config.toml
num_hidden_layers = 10
hidden_size = 128
num_attention_heads = 2
num_key_value_heads = 1
head_dim = 64
intermediate_size = 256
vocab_size = 1960
hidden_act = "swiglu"
norm = "rmsnorm"
norm_place = "pre"
norm_eps = 1e-06
positions = "rope"
rope_theta = 10000.0
rope_fraction = 1.0
qk_norm = true
attn_scale = 0.125
bias = "qkv"
tie_word_embeddings = true
parallel_block = true
init = "uniform"
init_std_qkv = 0.0442
init_std_o = 0.0
init_std_up = 0.0442
init_std_down = 0.0
optimizer = "muon_variant"
learning_rate = 0.012
lr_mult_o = 2.0
lr_mult_down = 1.5
lr_head = 0.00771
warmup_steps = 26
schedule = "wsd"
decay_fraction = 1.0
decay_shape = "linear"
final_lr_fraction = 0.0
batch_tokens = 16384
max_seq_len = 1024
doc_mask = true
train_tokens = 144900000
max_steps = 8844
dataset = "wikipedia_en"
Each number is 50 + 12 x the weight over its row's rms, rounded and kept within 0 to 99. Layers, rows and columns count from 0. The size before them is the row's rms in percent of the matrix's.

# gate: layer 5 MLP gate, 256x128, rms 0.193, rows 72-80, columns 0-127
# up: layer 5 MLP up, 256x128, rms 0.199, rows 72-79, columns 0-127
# down: layer 5 MLP down (transposed), 256x128, rms 0.133, rows 72-79, columns 0-127
gate72 101:25 62 56 56 68 24 40 38 23 50 59 59 72 80 65 42 37 69 43 35 41 69 38 50 72 58 55 73 48 46 52 66 46 41 63 33 44 55 53 42 50 49 59 61 37 56 56 45 30 42 59 48 44 50 62 39 55 64 35 52 69 37 61 35 34 66 45 67 46 41 58 79 73 44 54 52 43 33 70 62 48 50 37 61 49 46 42 25 48 46 42 63 61 44 60 59 43 60 56 50 44 45 60 51 48 55 45 40 47 67 56 36 55 51 50 50 33 55 45 49 51 53 61 44 56 47 30 80
up72 100:57 60 27 54 29 70 59 48 61 42 33 57 46 40 58 58 58 61 65 53 60 31 43 58 43 75 55 20 49 50 43 35 64 55 32 43 27 44 44 50 41 61 53 59 33 66 60 58 68 38 30 37 59 44 44 47 35 48 53 51 54 53 20 50 29 33 49 57 54 50 58 38 60 55 50 33 13 48 33 67 38 46 62 28 42 50 52 35 61 52 50 45 40 55 49 55 54 60 51 43 36 35 53 53 43 60 60 24 42 42 37 67 57 47 48 47 42 55 27 48 35 59 36 55 33 51 58 43
down72 101:26 51 70 63 53 32 53 61 64 47 57 68 49 47 58 62 62 54 35 38 36 41 45 49 51 44 49 43 59 79 40 52 46 40 34 55 70 48 56 53 76 61 39 64 55 57 37 55 43 44 61 48 13 62 50 53 69 41 47 37 53 60 47 52 64 64 49 56 37 52 71 55 52 50 65 45 59 73 46 48 44 57 40 45 54 51 41 34 32 41 57 69 62 58 62 51 74 57 63 58 41 48 74 36 38 51 59 51 28 62 27 41 65 54 50 55 47 39 31 37 47 49 44 24 65 32 30 54
gate73 108:25 63 55 35 35 40 44 56 34 63 57 50 63 56 68 70 60 53 31 34 26 44 39 56 60 48 43 61 47 52 42 50 73 52 37 64 53 51 56 65 81 27 33 46 54 62 44 46 59 71 37 54 59 40 51 66 44 31 60 43 57 57 58 54 43 60 56 58 50 53 64 48 45 42 52 36 40 58 58 45 35 45 43 39 76 34 50 40 27 39 54 48 54 33 54 49 62 55 57 81 75 37 50 38 70 52 43 37 54 57 56 55 48 59 23 58 38 47 53 48 41 50 66 78 41 53 45 66
up73 101:38 62 31 30 76 44 52 58 60 65 37 58 56 43 68 47 56 61 39 42 57 78 48 62 61 29 57 40 39 92 57 30 53 50 54 43 75 39 46 58 46 43 60 56 31 43 69 49 31 44 40 63 40 46 57 35 36 48 62 45 73 51 39 61 53 31 46 45 60 81 70 32 45 47 50 56 40 45 38 49 59 49 48 50 49 41 63 53 50 31 48 51 70 54 53 47 33 56 57 62 53 68 65 58 44 63 58 38 43 69 47 45 43 60 52 31 55 60 38 63 49 37 58 44 50 36 54 40
down73 099:36 34 76 64 54 52 40 45 55 34 60 42 57 68 68 58 70 47 36 60 55 32 26 33 58 59 73 48 45 62 40 53 46 59 58 46 56 20 53 46 67 51 35 44 72 65 52 42 54 68 54 29 35 43 50 56 58 80 50 49 57 42 50 41 56 51 60 61 26 33 53 55 44 59 40 37 52 55 39 72 58 62 66 35 57 75 41 36 52 42 71 66 39 45 40 57 39 58 44 49 69 53 48 60 55 66 46 49 55 55 56 41 60 60 42 42 43 30 47 74 55 40 60 66 53 51 56 38
gate74 096:44 61 52 48 53 43 60 30 40 43 48 55 55 63 57 44 67 55 36 56 55 74 73 40 68 51 33 58 40 58 30 58 45 51 50 53 67 47 69 68 64 57 42 57 63 42 52 17 42 28 47 43 54 58 78 27 41 42 51 65 37 31 66 38 76 44 39 56 64 56 62 34 47 34 69 50 51 70 26 40 44 40 51 46 57 61 48 51 40 62 56 69 52 61 32 49 31 40 75 54 66 52 51 52 56 55 52 34 60 53 52 36 47 36 64 52 62 39 47 54 25 40 47 47 49 43 58 49
up74 091:35 52 36 49 22 54 69 53 73 61 58 53 42 79 32 44 52 62 59 60 67 43 64 54 42 70 38 67 47 59 50 40 40 56 44 79 35 48 31 55 37 47 59 40 44 49 48 34 53 50 74 54 42 61 64 53 51 57 64 56 50 46 55 71 60 32 46 52 34 40 55 46 47 27 52 36 38 40 46 43 64 49 66 55 54 56 46 32 50 55 41 61 51 39 47 53 55 55 22 38 58 26 53 35 36 46 39 54 34 62 51 41 32 63 83 45 31 58 57 61 48 36 56 52 33 50 29 48
down74 099:54 39 67 53 65 71 45 57 57 63 40 49 43 59 60 53 30 48 58 53 40 77 57 49 61 52 48 62 57 40 56 51 36 58 33 53 52 55 73 52 62 58 48 55 52 48 27 71 56 45 40 30 40 43 56 43 77 46 54 46 46 55 51 55 53 56 48 52 60 41 56 52 38 46 64 45 46 67 35 20 29 41 50 42 81 45 57 56 49 59 55 39 65 29 54 54 26 62 47 77 28 42 54 52 65 61 39 44 44 32 45 62 57 40 19 74 56 26 40 31 54 48 52 43 44 64 44 36
gate75 097:51 60 51 67 46 43 54 80 50 53 50 44 70 36 63 36 33 36 62 67 34 29 33 44 53 56 72 40 58 64 63 40 53 39 64 55 26 46 54 52 30 55 45 45 57 47 27 60 44 34 39 51 70 37 25 43 63 68 43 41 48 45 53 46 55 54 46 60 43 51 60 23 42 36 45 46 81 71 55 56 48 43 23 53 60 52 39 62 60 49 42 44 33 62 37 51 48 51 56 30 55 41 56 59 48 39 54 54 40 70 58 66 45 42 43 36 41 50 56 29 33 47 59 60 50 42 47 24
up75 090:27 53 52 35 58 66 51 69 57 38 51 69 79 52 56 48 47 50 57 40 77 65 61 34 32 57 58 53 54 57 35 58 47 53 41 44 57 31 66 44 41 59 43 67 72 42 52 54 36 42 25 43 65 40 52 51 33 59 43 47 52 69 40 59 60 68 52 42 54 62 50 50 44 60 35 39 57 57 44 44 30 37 48 37 56 65 44 34 68 57 54 71 58 58 69 43 33 48 49 46 66 64 22 36 55 46 49 51 22 53 17 62 59 37 67 52 49 41 47 35 47 43 54 60 41 42 35 47
down75 098:58 67 36 47 40 54 44 65 57 34 54 52 51 52 47 50 50 20 48 51 50 38 55 59 44 44 46 51 52 36 70 48 45 60 50 63 50 49 29 54 63 40 38 47 35 53 51 28 47 67 42 25 37 76 48 38 56 47 51 42 49 45 33 67 44 62 58 45 64 61 47 39 44 49 67 38 46 67 41 30 64 40 68 32 38 55 58 68 32 61 46 49 29 32 54 43 43 50 47 62 60 45 71 63 19 48 48 53 56 59 52 83 52 58 36 38 41 82 44 74 60 56 59 70 44 56 50 54
gate76 099:57 51 32 68 60 39 70 29 35 57 73 38 54 57 33 54 72 55 46 58 44 57 39 56 38 48 40 50 42 57 53 51 35 60 61 28 44 57 38 64 61 41 43 48 32 52 42 53 57 62 87 66 75 38 40 51 50 57 38 41 54 48 61 62 70 40 61 47 61 60 40 17 38 67 49 35 52 44 54 37 53 48 52 55 28 67 46 54 45 55 44 49 29 52 58 30 32 51 79 48 75 57 59 48 64 48 37 43 43 56 57 45 58 50 51 47 53 49 44 57 54 22 57 47 38 60 70 57
up76 098:43 46 65 63 34 31 65 42 48 47 28 42 50 49 52 55 28 38 65 65 45 61 33 42 48 43 63 44 51 65 66 61 62 43 56 44 47 56 61 62 44 44 51 57 42 54 61 49 60 53 53 56 33 57 22 52 68 58 70 62 50 34 44 40 38 69 47 82 54 28 48 45 46 48 46 52 64 53 64 53 45 34 65 62 29 49 45 64 43 51 47 52 39 27 55 53 57 53 62 46 82 74 72 54 37 64 75 55 67 53 43 45 65 34 48 57 33 72 46 47 43 51 60 51 46 52 43 21
down76 092:37 56 43 55 89 62 34 28 48 52 59 51 51 68 38 36 61 47 48 32 80 68 34 45 32 62 42 75 47 35 59 43 61 48 42 24 50 52 52 49 40 56 53 39 60 50 38 58 48 47 22 60 43 60 61 43 47 46 51 60 41 46 43 62 54 48 39 64 42 45 58 28 37 74 60 54 69 50 64 61 47 67 37 62 44 25 47 53 41 70 32 37 59 65 50 50 51 43 35 56 45 56 59 47 56 43 47 44 32 40 42 46 22 54 47 40 40 53 39 54 60 53 29 51 44 41 66 68
gate77 107:62 56 44 58 45 27 50 53 46 27 45 23 60 34 43 56 61 42 32 40 34 57 38 64 53 64 49 30 35 65 64 59 47 59 65 48 49 45 37 50 64 40 52 65 47 41 38 49 34 49 24 60 49 58 46 35 56 46 60 35 46 67 55 46 52 58 61 66 44 57 54 59 73 51 51 33 40 49 20 56 28 32 66 40 70 55 52 45 49 68 34 63 34 28 50 41 66 60 44 43 56 50 47 49 53 52 52 74 53 31 42 45 51 70 37 68 34 69 64 66 45 43 29 43 65 52 56 44
up77 103:40 38 36 67 54 58 48 54 71 42 52 65 52 31 41 52 54 46 62 42 28 57 57 33 58 57 40 77 29 59 51 45 60 77 38 64 59 53 33 10 39 52 68 45 68 55 67 59 40 70 38 47 47 50 49 54 64 57 65 38 56 28 76 58 50 43 40 58 49 72 67 30 48 67 51 46 44 38 52 53 57 51 56 36 51 53 48 46 57 59 58 57 50 35 49 42 51 58 74 52 28 35 45 48 56 35 37 72 56 37 22 51 48 44 59 58 53 49 50 46 45 51 43 57 47 45 28 48
down77 103:75 62 36 54 55 62 37 45 66 45 53 58 61 52 52 62 73 23 37 44 40 44 65 50 51 28 54 37 54 51 65 49 45 54 63 41 64 56 42 55 64 60 52 33 29 48 52 33 71 70 50 56 61 61 54 34 23 25 35 37 50 70 51 44 53 44 41 45 65 43 60 44 58 47 45 46 38 67 68 28 58 63 49 56 36 75 40 46 46 47 31 52 61 49 34 45 62 54 29 53 48 48 24 50 56 62 56 61 56 48 64 67 50 46 53 80 49 58 44 75 43 48 50 46 52 42 35 49
gate78 102:31 43 49 60 32 63 50 64 52 49 72 71 49 52 57 39 48 49 67 54 56 63 48 52 51 42 28 57 68 49 44 17 29 36 48 51 70 39 61 63 31 73 54 47 33 57 57 52 48 36 60 64 42 55 53 67 61 57 58 57 57 56 13 47 37 49 37 29 40 32 47 24 66 58 48 65 61 65 50 49 49 53 40 44 53 70 43 72 66 52 33 70 36 50 47 48 44 58 44 51 33 57 38 63 37 49 38 50 43 72 53 61 59 54 69 51 55 57 63 56 36 41 46 55 59 46 47 36
up78 101:62 54 55 50 18 44 37 49 48 45 52 33 67 48 41 69 55 36 42 62 53 44 41 39 64 70 49 47 50 54 52 49 52 60 67 52 49 48 48 52 55 61 44 50 60 43 51 58 50 45 35 46 49 64 38 40 32 38 55 60 54 49 49 76 31 61 27 46 26 31 57 58 38 72 50 45 41 57 48 25 49 49 72 34 28 56 59 72 46 61 49 40 49 30 58 57 20 61 67 34 47 34 52 45 52 68 58 69 28 65 72 51 57 47 44 46 37 41 58 60 60 46 53 23 35 54 34 48
down78 101:36 46 31 53 43 31 62 56 66 48 42 46 38 52 45 45 53 48 34 63 62 65 52 53 51 43 35 34 55 51 57 51 82 65 33 58 50 40 44 46 22 46 57 52 67 65 36 60 40 59 55 44 57 44 69 37 73 56 33 49 48 52 57 71 51 57 67 40 51 40 47 37 49 54 72 48 55 35 64 46 50 38 59 53 45 34 60 46 26 64 27 40 53 54 29 50 55 49 38 51 33 75 54 52 57 53 66 42 64 48 74 63 53 36 58 28 39 48 53 31 53 86 49 60 45 38 47 64
gate79 104:49 59 62 48 35 75 51 58 57 71 60 42 31 33 48 60 56 46 72 63 62 69 35 35 34 28 43 51 62 49 36 64 56 57 55 52 39 38 30 33 58 38 47 46 57 56 57 49 56 35 42 70 70 67 45 58 53 58 72 47 49 55 85 28 58 60 67 37 37 54 43 52 53 39 45 49 43 57 49 34 48 73 45 38 64 45 55 53 52 49 55 58 48 44 48 48 66 56 49 51 70 59 43 28 58 63 32 36 54 45 49 48 50 38 64 45 67 78 36 47 41 42 65 69 32 41 65 55
up79 111:41 61 49 53 51 34 45 54 46 48 44 56 43 59 40 50 64 40 69 54 48 56 77 53 54 73 55 46 34 58 48 46 44 36 46 34 61 47 51 66 56 44 43 63 45 71 47 78 52 54 42 30 33 72 54 60 46 39 50 60 53 54 62 66 35 45 48 67 35 58 51 46 69 56 55 50 59 43 43 69 58 51 59 43 48 58 50 49 80 45 47 62 55 55 42 61 59 47 57 44 38 58 49 73 31 83 47 50 45 71 46 69 61 10 50 49 44 17 35 37 46 36 73 51 59 59 50 61
down79 106:61 45 59 54 51 52 44 47 46 42 69 58 45 40 57 50 63 45 59 49 27 42 41 55 52 48 31 60 35 38 36 67 61 73 56 40 60 33 72 64 42 43 34 54 39 64 32 66 37 72 35 49 59 43 63 62 61 56 64 57 48 40 50 67 18 48 40 66 43 50 57 65 44 33 42 53 31 38 30 40 67 33 50 48 27 52 56 30 57 60 33 60 34 39 26 42 61 41 59 40 38 42 54 51 55 46 76 26 69 64 54 55 61 55 68 49 43 61 52 45 38 39 55 32 49 48 58 47
gate80 104:61 64 44 61 41 53 37 49 56 32 52 74 60 61 35 49 44 54 58 30 31 48 50 45 59 59 48 42 35 35 49 51 81 41 67 57 60 36 43 73 65 56 50 41 42 29 42 50 57 56 76 70 68 57 44 63 37 50 49 40 42 40 55 65 50 57 33 63 72 27 58 42 54 73 52 26 51 67 50 37 31 47 32 30 36 48 43 57 61 51 40 63 39 38 46 35 50 69 33 60 55 40 36 48 44 62 55 57 41 47 35 48 62 62 36 44 68 62 46 39 34 44 43 35 46 65 47 43